{
  "d_model": 128,
  "n_kv_head": 2,
  "vocab_size": 2088,
  "rope_fraction": 0.5,
  "bias": "none",
  "init": "uniform",
  "init_std_o": 0.0513,
  "lr": 0.00177,
  "beta1": 0.9,
  "beta2": 0.95,
  "weight_decay": 0.059,
  "grad_clip": 1.0,
  "schedule": "wsd",
  "batch_tokens": 16384,
  "seq_len": 1024
}
Each number is 128 + 24 x the weight over its row's rms, rounded and kept within 0 to 255. Layers, rows and columns count from 0. Numbers have three digits each. The size before them is the row's rms in percent of the matrix's.

# layer 5 MLP down, 128x512, rms 0.107, rows 0-127, columns 0-63
098:147131164128164101124141138067129106132156134154116173113107109112145134153118115083128127133118129095107098139100134146170097121102176163090150116121112130146109121136122111155122105132105072
095:104148163143093111136112147146114110116162101127127180155154127145160147129149168104126130126117155178083139129166139118139131136132148133094123117104141116123131114138111147097141105132090113
100:116101131123063137127125149111125133086159126132157125147087124097099135139150093135106128118143127103133143108115123136179163129108133109125157111132121152140144125114124075096106151184144129
101:123156115134137121116147113146140114098153144116136159127160132138116161098098111109125160142152146149174073126121203116140180141102150149136070167145132110119154158112151099122117145124154145
110:133126112126149127110144136147155108126107140087178142098141173094123144109093111174124142125118117126182103141097096169125168151094153118097142131187135139138114158140116142183132163143149155
097:098153156178148114130108128128109104087118138097139092144139187151137150133149139155117145149115110106130162155128147166112139131168089111132087137149090117136153134087131188102125117132135140
095:115133155098093133110167112119105127092112120155106111129083156150126098129156164113109126096143148130151146161139090108146140102153129144135176150096108131116123122128106125176139113124101126
097:127102135120158062059104155128113138129142132149109145128137110105105125128130155133114115110163103149093124116137125160111112089111115093088152142146115154116150131115160121134122176096103092
096:145099100134120159116143091113159152108161067105139126127145129091141112137146084124136149105114159138152087114116156088109115124155118143146112160105105132149140142130114148110146112131120160
105:146109128122124130129185140096083156133165131143110112142129142118141120143121131143130124144154135152127152137153095155127156121130113156134103150153140134132149110116131141110107113121119129
097:121143123127159095085103136128119152119136142205126080139129147094114093134101120130161102126064115111167142107141129127078084137127121104146127112132148153151152101108119133086140090102129116
097:141140134120156124145085135145138143137119157123136126140122107147063145126164128146088094151129188131104091133109115076108151131110121147150055093143122160109156087099108121140118135104151111
105:146122124131148107086099116130123114139129140115115137090103096150104098126138091152115139143090106117125096147100159105156091138111109144119113127153141145124104114135109160148127133157171132
095:154097113156140098170132124112127106107134098147144132119110139157121123111155163130151142131164159144148116123096127102120165129139154103124078124133100163121128135137156161144071133118137147
098:120163150081112115176135151120132131178129135154134105117132147138164102103094106130101106122147111113108152167101143093128159157151099154098150126126158056149126159127163084139114134138120112
097:130096132123141097187128125123130095165128114072171130142186062076132112136142145127099125143147123083127156080091100092126108118163126154118148140102100114130124144131127114172128138176130153
095:122143135113151121126127124122112122128141119125098115106101086186100141153119127115167143111142095155184105153163109160123139159111153151128128130106118111099133137176170141102106155146097084
100:145103105125149119094144150183142134146135126084154145176116155121127142154132138106120155130086104105098152104113154121124090129118125130103106147168112091126114128112128151116157149100114088
104:141123107134132190123145120133156141164128124157126118099143128093102106135127149146103126138110148160131105179127119132147126139133121121094142089122097154113086107099090146164114158120123164
090:130154127119164114129096128137081179163130115121113123130144108127123123103114102118126122130132149136139106105161180176114136163130120091116114125135147156113111138124125137130129120135122124
098:145138105170137100192166114133118137137099088122118161112112176141124135119161145094127160100128153153137131134102112074136124097110124093153128140147151096072080144145137112119164160152157112
103:118095151129141137085150127157144108126130186126141136075117121093116118148128131148141117134129137104111136097118091135133145137132115143128154157131124079131147152115132142116119155163124139
094:102108113097107137160154111130127142116124130111145097138114140100098150093136139115155157157113149150126113110145057178131141138086124154155130159138111140123156180128126132138089106139129127
098:155142107184142144127139058123116119117127114141103106152098136129158104116119181119150115088133159163107122150137172131134152141118156158120148091137111155146118103123165097130155151145130174
103:144131079126122130137153141135090177169139155130119146148105108118131133140141127140141104105114206109113140155136121128125103131103133094133161139174172130124146124128115120132137135132147156
092:087154109117118156143126175141101112157109116130117050087091121135125110120174142126110124183163147138136146120134102147136141091136090148159147122158145131143154097144153090125094151125105138
103:109127158070140089155133161135090123132092146156106159144094140133080092163085138147144112115106123160144078105131109106111142136151146137134134150142176149184118166159148086120139085123137150
104:078105159142144142143133129149091159091141161063120116126103104124157130162160142135153111130159118082116108147158080115154118148101153157125094110132094130140122116145137148107091091118185121
092:113114077140095118121125113108158126132123177148126080178094089094118131113103116147149117119153124149112078051127109110149140190067146086104127111126097105143119152126138167139121127117139126
100:107141094083144171157123156121098142166132113145117156157113113109081118174100134121123118153142210109133081168104104127145115131122110130097109117111120109114106101155118091109131088127131105
102:156114115172115113131149112138127090173078101120172129153146129109158134124121090115146133109126151104111154110083129167167036102141115168115103129150131141131116133121101125151077112097127128
101:163157160126134087132140121140120132083160093134136128156152165108118116107135133112153107141103154141130125083129133163112117110097155145117112156125143131111097091130129094152135115172115137
095:091104138103151126121110121109106097136161152134125130127167161131138128129107165132148106127141124113139081178092105091120105130124125102110106111121138161133132168152164141145112077174123166
099:155105170120102109169095143134134136132128098115125147071142094132134128111112134131114163141135183097100114146162083120132114117136110129121112134120129122126152082114137092103135141136141118
101:117137174109070086167136109162082150101107149138131150127107106167134102104128110126184131182136142112105098106191137117117139150104140130184143083129133103127131116123120141133145138085099142
092:110125137122113139151134147132158123129145110163126094124095159112145156157118108137120131074111122118122180138138116116103135104050115125129126098131087160113195144118117133093127126143112125
105:162104115137118105166104119144140081149118138110169155133161158156119130101136112130143160138067078158134112130148158134125164117164126103121118152132146129156153120152127155161111157130116150
153:125151135159110167092131103142132110107097130101135146114108112127113139121117112145105129115140072132155142122138122145125138099132151126175114162123173136098134098133173095070159116168146121
111:139147160146131119106164149143126074167095142157153145149106143134129126109114172135110095101142084121140174096111098151110096122137132119148095117130126115130127148199160134108124109109113088
107:139183122103171118181147093114123124110118127085121147139127113108113143109156109083126132178103125146098102194125131138132125130124129174103120134126128160125142111140179105104120175110121098
100:112122100124103105121160109107131149157084131133110140112166096118126096137085128130139079147134139103114130125123102159062117071123145127136143130095121158148146136133077113122164090116148090
102:140123122166127138102109148121120131106122110139161128084106145141127143159093145101146180136112111133147142122116154114122161156074178096153133139129090138140169098131147156106143148155110089
096:185146159163137150103132112126135112111165180115145146124115113097114147136127123144079107114128132146128151151094107139158134099177123119087151141091104151170102130142124123143135149111102151
099:166124132093139159154131133121114113124151141144128151163142118178127168153120119114101138132124115080109136169106164138148130165104149155096163119102114103106113176155119129144154126159133148
104:133125129134139164138089126089167049118135128126149130114150171101127098135099152127148121099099107132151087086142163102095092149146118122150113134109129112132083136120134121140105125171122119
102:114144098120129124120114139177107125136147132183080140128116181083144138110158105119087123130181131099113099090102088138166088108158098097142110125164142140137164114077136113104123136106129131
104:162137168158141148157110164119173143114148082115136183145139146154103130140139150094125121188126131136072147065132124132107182147160143145085125102157117147106127147143138161155105096111122090
098:127119127113149141116094162128110133134101115106094116120160083111091108055127120112105129142133136145121128125153130103111152131130135188112125104144125123085085124103120142112127136168119127
105:106165151141093120142136155125138127143154152147108160112136128128143148176139141135058148174172138128102124127098158124127100087133160115161144141070096099145115172129100098143125135131141158
101:169124100141088214128108169135108155135122090152126148129123150112151079111096117123117152130106176122129142152135172119151158100146106174079151140164173175115153136134133108105144107103136158
096:133080102130145118097115103162117067129135165156145111140114126128115101118069123129140118169150092128097133153073100150124148132109122117162115132116075144220127115088119179124102151149160141
103:069153137151164118150125144120123147154153078136106169126142107151143109115147173179120134092169109146140115139150158118124141100095106117115113121063139164096110101116146156119095133091110141
096:191138119127153150200168146100131140120111151095113112121109175154130136156122132138147137111109158151139140140111125127096130185137120090118133099119118127088089109128116126135104106119137127
102:108142132133085158155114116092110111098171138146145138117102119125161149106121139100175125122142113161150146161144174141133107165135134171137139126144123109137123149116123113123127105139108092
092:104139162105147119123149136152099148132112143150163161126117141141128130127150103137164107170101120138138141120108098110159139155147139155092119117143143124091108137177085141068102147133095132
097:116108122106102142130136135115107170143150136173143123138076104129113138124154131119103123091127167120160096115129131109165108077087111146148148175130145131104183133123133164111127153143158171
096:132151106113128154132110114109136149107148159105129122111109132101132118151124096121121106167113140160111130141095122115091118122173068186119117105156117163137138127138131089162100098086123126
113:078129145168133116098102145151087109125137115104088074127142132145129107166129109133140117097144160115148141132113144082130132170138116080081100110132141067172118123123119108067121172102124131
101:137128128134095173094137099088156158131097109119117111117100135164120117105135155157118130142139104155075106096074137177135134126127153115118122073136109138121136137158116128131144148138113155
095:107135122162136149115156121098161113084091161089109133149152152176145161136101172139108141103143110105088190102136123145138138126117120103154126144125142142074148120131120123132138164101129153
100:093145137167113156140130079146153129096126075161129150154091122147146106118095117144117117100146128151118149112141112102148163141135114099127120121122098114086131107107126118113097115128124120
092:122151130123111084091147113198186119133127106115131139120131136132147129147115093139117119158117123138144094131122116133170109136109161132140129146155099117183115122086096131164136143157124137
094:155123110134074115186151159125157180111166108105140131151121119137119185136190128127144100121088153154147154147134123112169128163105094150102098180162143158114137126093110154105098139136183128
095:077153112151114109115105131144141156200135140129120159117150108147139190112159093155144103118159117165089121123128140066173136133153110148144144102162136120083106113109119128124147091113152096
098:158123123115140156160133100141169143155141115119146148122098097151134169128134116099118134091119080200127110083113205129117127147130144110089075116125149178148098146139114140146118127122133107
108:152097127161115078134086147151118125135137126151117130130155120102108124138076097079104093080142149130126116145117145162115124144136107128134099134152144157117131146132122136187136127121104125
095:114172114142169159140115112120123113161124137105142169095109086153139116147142175091114136084114090108147125092124132102141158104134100157105139098133091115102140114155124126188168111113131095
098:121121115139182109118113105187133152106109119121137111133159171087133084146109141147157134147084170110089103133146161169181135111164146093144112130133101095151126121155092148164145131136123100
095:175121168131137152090097136108178171122093148103181086111153151140146121109169159110150115128104114117122090108100132125113138125109127096155112139164142132184056116139143122131081152148099139
097:118124070129125147124145186152150093140132137090138059117168104078129156152127099146131116159136143170110163118138102127088109157082130133130149123126120129120082133177164144114144121126147140
097:129081141104121189190146129107110138131152169129107102160167148104127158103136088131151168064099167090128128139111133146143127122121105104141150147132179099126121144099123131159126115122174132
101:101147138121121120120118155150121116081152133118134122114124161144145176100102076145102154103095144101088162114121134076118166189130090128144090126126134145127128171123137093137148116108204156
098:105121153139140159127143118100120111139162110125141146130137128124163115134145123118126144138118106085141133083102132155084130152136097145158177140104129131098118111087111112122173103178134127
104:110151118102138085146071140128133107166136104094127116057091131130145103091130141118115141111134113094106128128130101127098150142122106141150107156116071143159136081131133141104151130138140126
099:116120111131113116079091125081100091130101149133117145156125138166144089112123091107122150114098098149123122102203143118122117110122115136080137128139091098116136102145121147112103135150128167
087:132114126132140149114132172136142092133090138117087124118102138099118095126141164144142118107150120135126135146151135126153079094148078143112093131148131103093145134153131146150124144106146115
101:121168130128134139180130158117144146113123164121158115176107115135114129131139113116126109127134145104136114131102162109168161104130128130164157113101141150140153121124149109128139138146097105
096:122091151123116128141143114080110160108123117154112064147121123127122174113165128113152110130141152146107112123135187111086162133129145124101140184138115122131106127132107125143107111153113153
105:176130129136111127149111151142119141082125147144129116087133117160136115133135133134109124155123093122128105132173095091118146152169102138102083100141139142128135155117145121127107158107121079
096:106130123107172105083090151117138127137139151135119149103139120098133097194149089161119127114136127090167115125121137122138129119096124141087161111121139084143166172122109128112133085130127133
095:124118136106098177109147157112123156129150102156126133092149124106110131170104125112128111097139118143126183161128140142118108126149121163112131137104137122109112128130167205155132106093126152
101:143098161131118125102113117172159088101130147120121115141177122104124159100138125160106153128127080136140135110117117119118132164150113104098144142112142150130124157148157109081118189127158146
105:139155143167141148146116130101123145151114129176086146118118099075141143111128119129135133125101150136122161125141098158111088124129128125133136139146103116138119134131122127136116123127132122
105:141096126125127122157116159143162114124137165043156063135123120136085146127154150146162109132159131123129152154164138154126132131169154149131165126135106153153122111166156108146165139122135117
103:105114125152125141139147164108114167103091108141102123161145108119115154160138142116139111129164155156137154142133126050140086127114153150113145087114130100127137158131116108144101108125137094
100:108128132123112145088113102098152117136124141067152128118100148084140109131061106140094139087130126099132116115155132141128104109109137111176132146126131132166127142123159113073145112101107111
094:144146109084146074162125137120136119146097089119132092133121096158132112108123145123154089186159142114131146152125141161118125103179099140133141123146127127175103068145105196139136150134094135
095:094148086109154129115120125151130131162139167068091144126143138116097158110121130114098095147121119115136146066093140129108085169107102121168121120141142121127102124130165063130124097110144180
092:118109135143142118093144145160106121164129108142141103094107092115121087120102125135181172146115144126121133116098137142099130122158152122140111110113149140143090115119091121096106142133109135
095:095107100124151129134083106096150134123130131138146178117174126090101135150142128144130126101136149135107116116137121099141154099077137099121137145096090090131103128124080178125151141133117164
095:153138127152231104155156074122164112185106142139125109121141099103133114127132122095110135096117148095156128105086159109106116111137126096082091106134143128114135111132119104130159119110112096
103:085103075128082116131160137174108148149120115104151149127113076109132159139083148128112115130114119146157141108143091120111106139122132151151126152121119112122128082148128108175128127159131162
099:122100103124114104125129143125160111128133151138128114135071127153137105123128171150134176096166076119121132107148159159146124122151149151109137154127098160095149144113121175104159111135119096
096:130133126127146127215135114144107158118171141158123119061142139179155072147148153089132134168103136131094124126163155096091144133166127115133116135123094132114147133130099164101120172129138103
096:153158107118099169123157081127140154136168125150129133142122062158179154133143161133134148150104123121118102137077109126073149102167213113156169143111157157118168128123137137162147127115144136
098:151128105128114128184151176149137112101167107130143116149171126111110158204126151085121147107116155168156130112109160173158133151095132123095104123083136124144137132129144152127114145122127126
098:119138126148193143101102127123138103150151145134148096137109197162148116119109132160119107144100161140143171115127096115147118099077090115132146114136157130101124128140121140138138128119128096
094:147102160079128144112103113145060120153115104131157095156180164139126118159124108074125119188097160150107129140090116096136143143125116124149143117101087147130128099135160090109105176096142124
095:121145110115136125114116117136152088107128110100119146148149126127116120099121127114133130121154064152101120148109136135135146134121128146158129116133147168130134143127121122129146124136103152
092:117116134114106130166088150133142145109136145125123112081125088164143139132147102146092167134130106119090165172160079093168115115108153154132149109074141125157131105110143101176132133081142119
106:109114128138099154060152132155105109135140120170172126119121130129137115166189137098161115113164126113143145145135137099108110119111144125120105123132141102145134166156120125086157154111121145
099:110089123113104110103115108143078134103114125109110124171128225112119169114101110121099093183109150104124131184152076099136100101153114137159150122132145114152120121123144114162125138142100126
092:108106110136101114170095095083129115106118136138124103158141101167132100151148124116098148172109152155154151180141081119090123159186100103146126092178144078179149161110129135173140107096078182
105:126119159139142138091149114093142128124118112115098147166205118138104151141128030142180093159147131148139141161141136139131197096152140141125123128179117097087103155150119132152126126150136146
099:141182094117095128114126132119113134131121128133166107146123173180147092128123109130159110123140133135158159119102164093157110110101109095129162132114138145103120104139115101109134112117121115
092:095130109121109085146128083111105171117120129105127151154168139124148134173110140176148105132096128111123121168151132133128072149154123125167155106108143142112142104102096102090134120146172140
096:147125162122148129149083108135166129133146143132155145124169177132179144099128086146143137089116093087123127135188141101101124102116121128130134157120130079119178111101128147132154127106127111
094:145148123131093175052135108110108092129113156062113141094125117106115123092119084139127131143139063116124120146161123151130166076155148127155132152111139138124117174119149106129137110109130110
100:108097134102106161094133124176161116131158113113087149136127114154107188133153156131131126075122117120167155108119095104155120136140114125138140123118151164142121123121134138123144099116137145
097:134090133115100121124143115116118110095067126143190115137079138135098142109143126131089127089091137092142101131129151136116095134175112181130092149117140098075164170128124095110112152163113089
102:116118128145143160104099135109105166124183160137140127059130147113149132146091111146154134105142098097167169165133153172155115129071180127157152162093116163163148142146158119110130119146148109
099:166161132128125126157128104110131169141082139126137148150122147173115167122114166111162129115108158177123145136156136188154183106115118109113131114142130167162115123111126103146189135153113102
101:110144123109129092120174125102113148164102115181112092095160128101133144147093147152163130120165094129158102066151117171139136157123175128139135155133133099123126145124101126093134117150144143
097:143094163137153087082130110139161128129137152123099123149125113138130089076091113167106155130180117110127107139151144138120141160145131135085129126113134113129119122076128125158160097115146154
113:164123152143109113080107137087112108068149109129092108111149077143151141146141104098133081151121131115122140145117107104112129091138136098129114122147076121117088101107100144133115136080111113
098:070130109094156148093148109128100123095130091157118114124104148126135125165157104116099144103153119132102151154114100120074113137155126148167133148081143104102172149102128126185113110159142145
104:080120163125141149113114145130128130148143128122099183150138093121120126135121190132103127134137161101109152133188103168115118111132163082159153132126139115121143113136125150115112099098160138
099:107147136133127145150125130089133132128117102149105156163150097148135068111144171113122134141141098118097128149102139142121142093083144092162164097115156149126102153093138115125116113129125151
096:162125134162095148140158142125136109166101109171129151130085123086112116132139144132110179089111088169149120098167109159104124131094120109098126116125187095132129115130178097156108125115144120
100:124118176143140104084140151141127154091153141123139128141172120158188084074184125143121127160115133115125153128173132124139154170148129107119150113124112146120100148128120134108150143144107135
098:137113116120122107097133106112125100110115155116137125143098123126107165089098151127142126083106100162150135076093161135128152112112138157113076139123100135107123091122155115129143148121075152
095:146134123072129125163167117153166100121106136131132106114127103108112153119136075161134117131154122105096101177150098111115106141141133087121146113160136106123130127166097122141125109115108133
104:164132115120125104124121109118176134170128116175101119117121136111150161090113106158123195121140115112119121146092100185129097063126129100130144134114136119122160128146124157094109115171160121
100:175096131153095137112131132103126117156112123083115153145125148132124085134129137105132125173116134145143085107153073124128145145148116129167144151142128093121149131139112134149125136103109111
135:161160099097162136162130116129117188166102099150082105140131154122098127152122146074134131127098175167138123153103139138119130129166115136122096084125125128153104099069112134139111101095086112
104:108130127134105106114144136136101122071089118085137143108139130150127123139134131129130121158139126094163142157158113120132064135134173137122130101086123095140129084113116150089120118156117094
095:155148155115118119121153088113122173123160136119113082129101095138119158081153142161134173146161101118155144098109123140123141099111113107123113136128165095150130145160132123122119132116128128
109:126126131106130124085116104160125108066117124132117178136143146139107068127110165095113134141124111092124082099105109146138094143119134105123132124094106149175097108110149146148158129121117108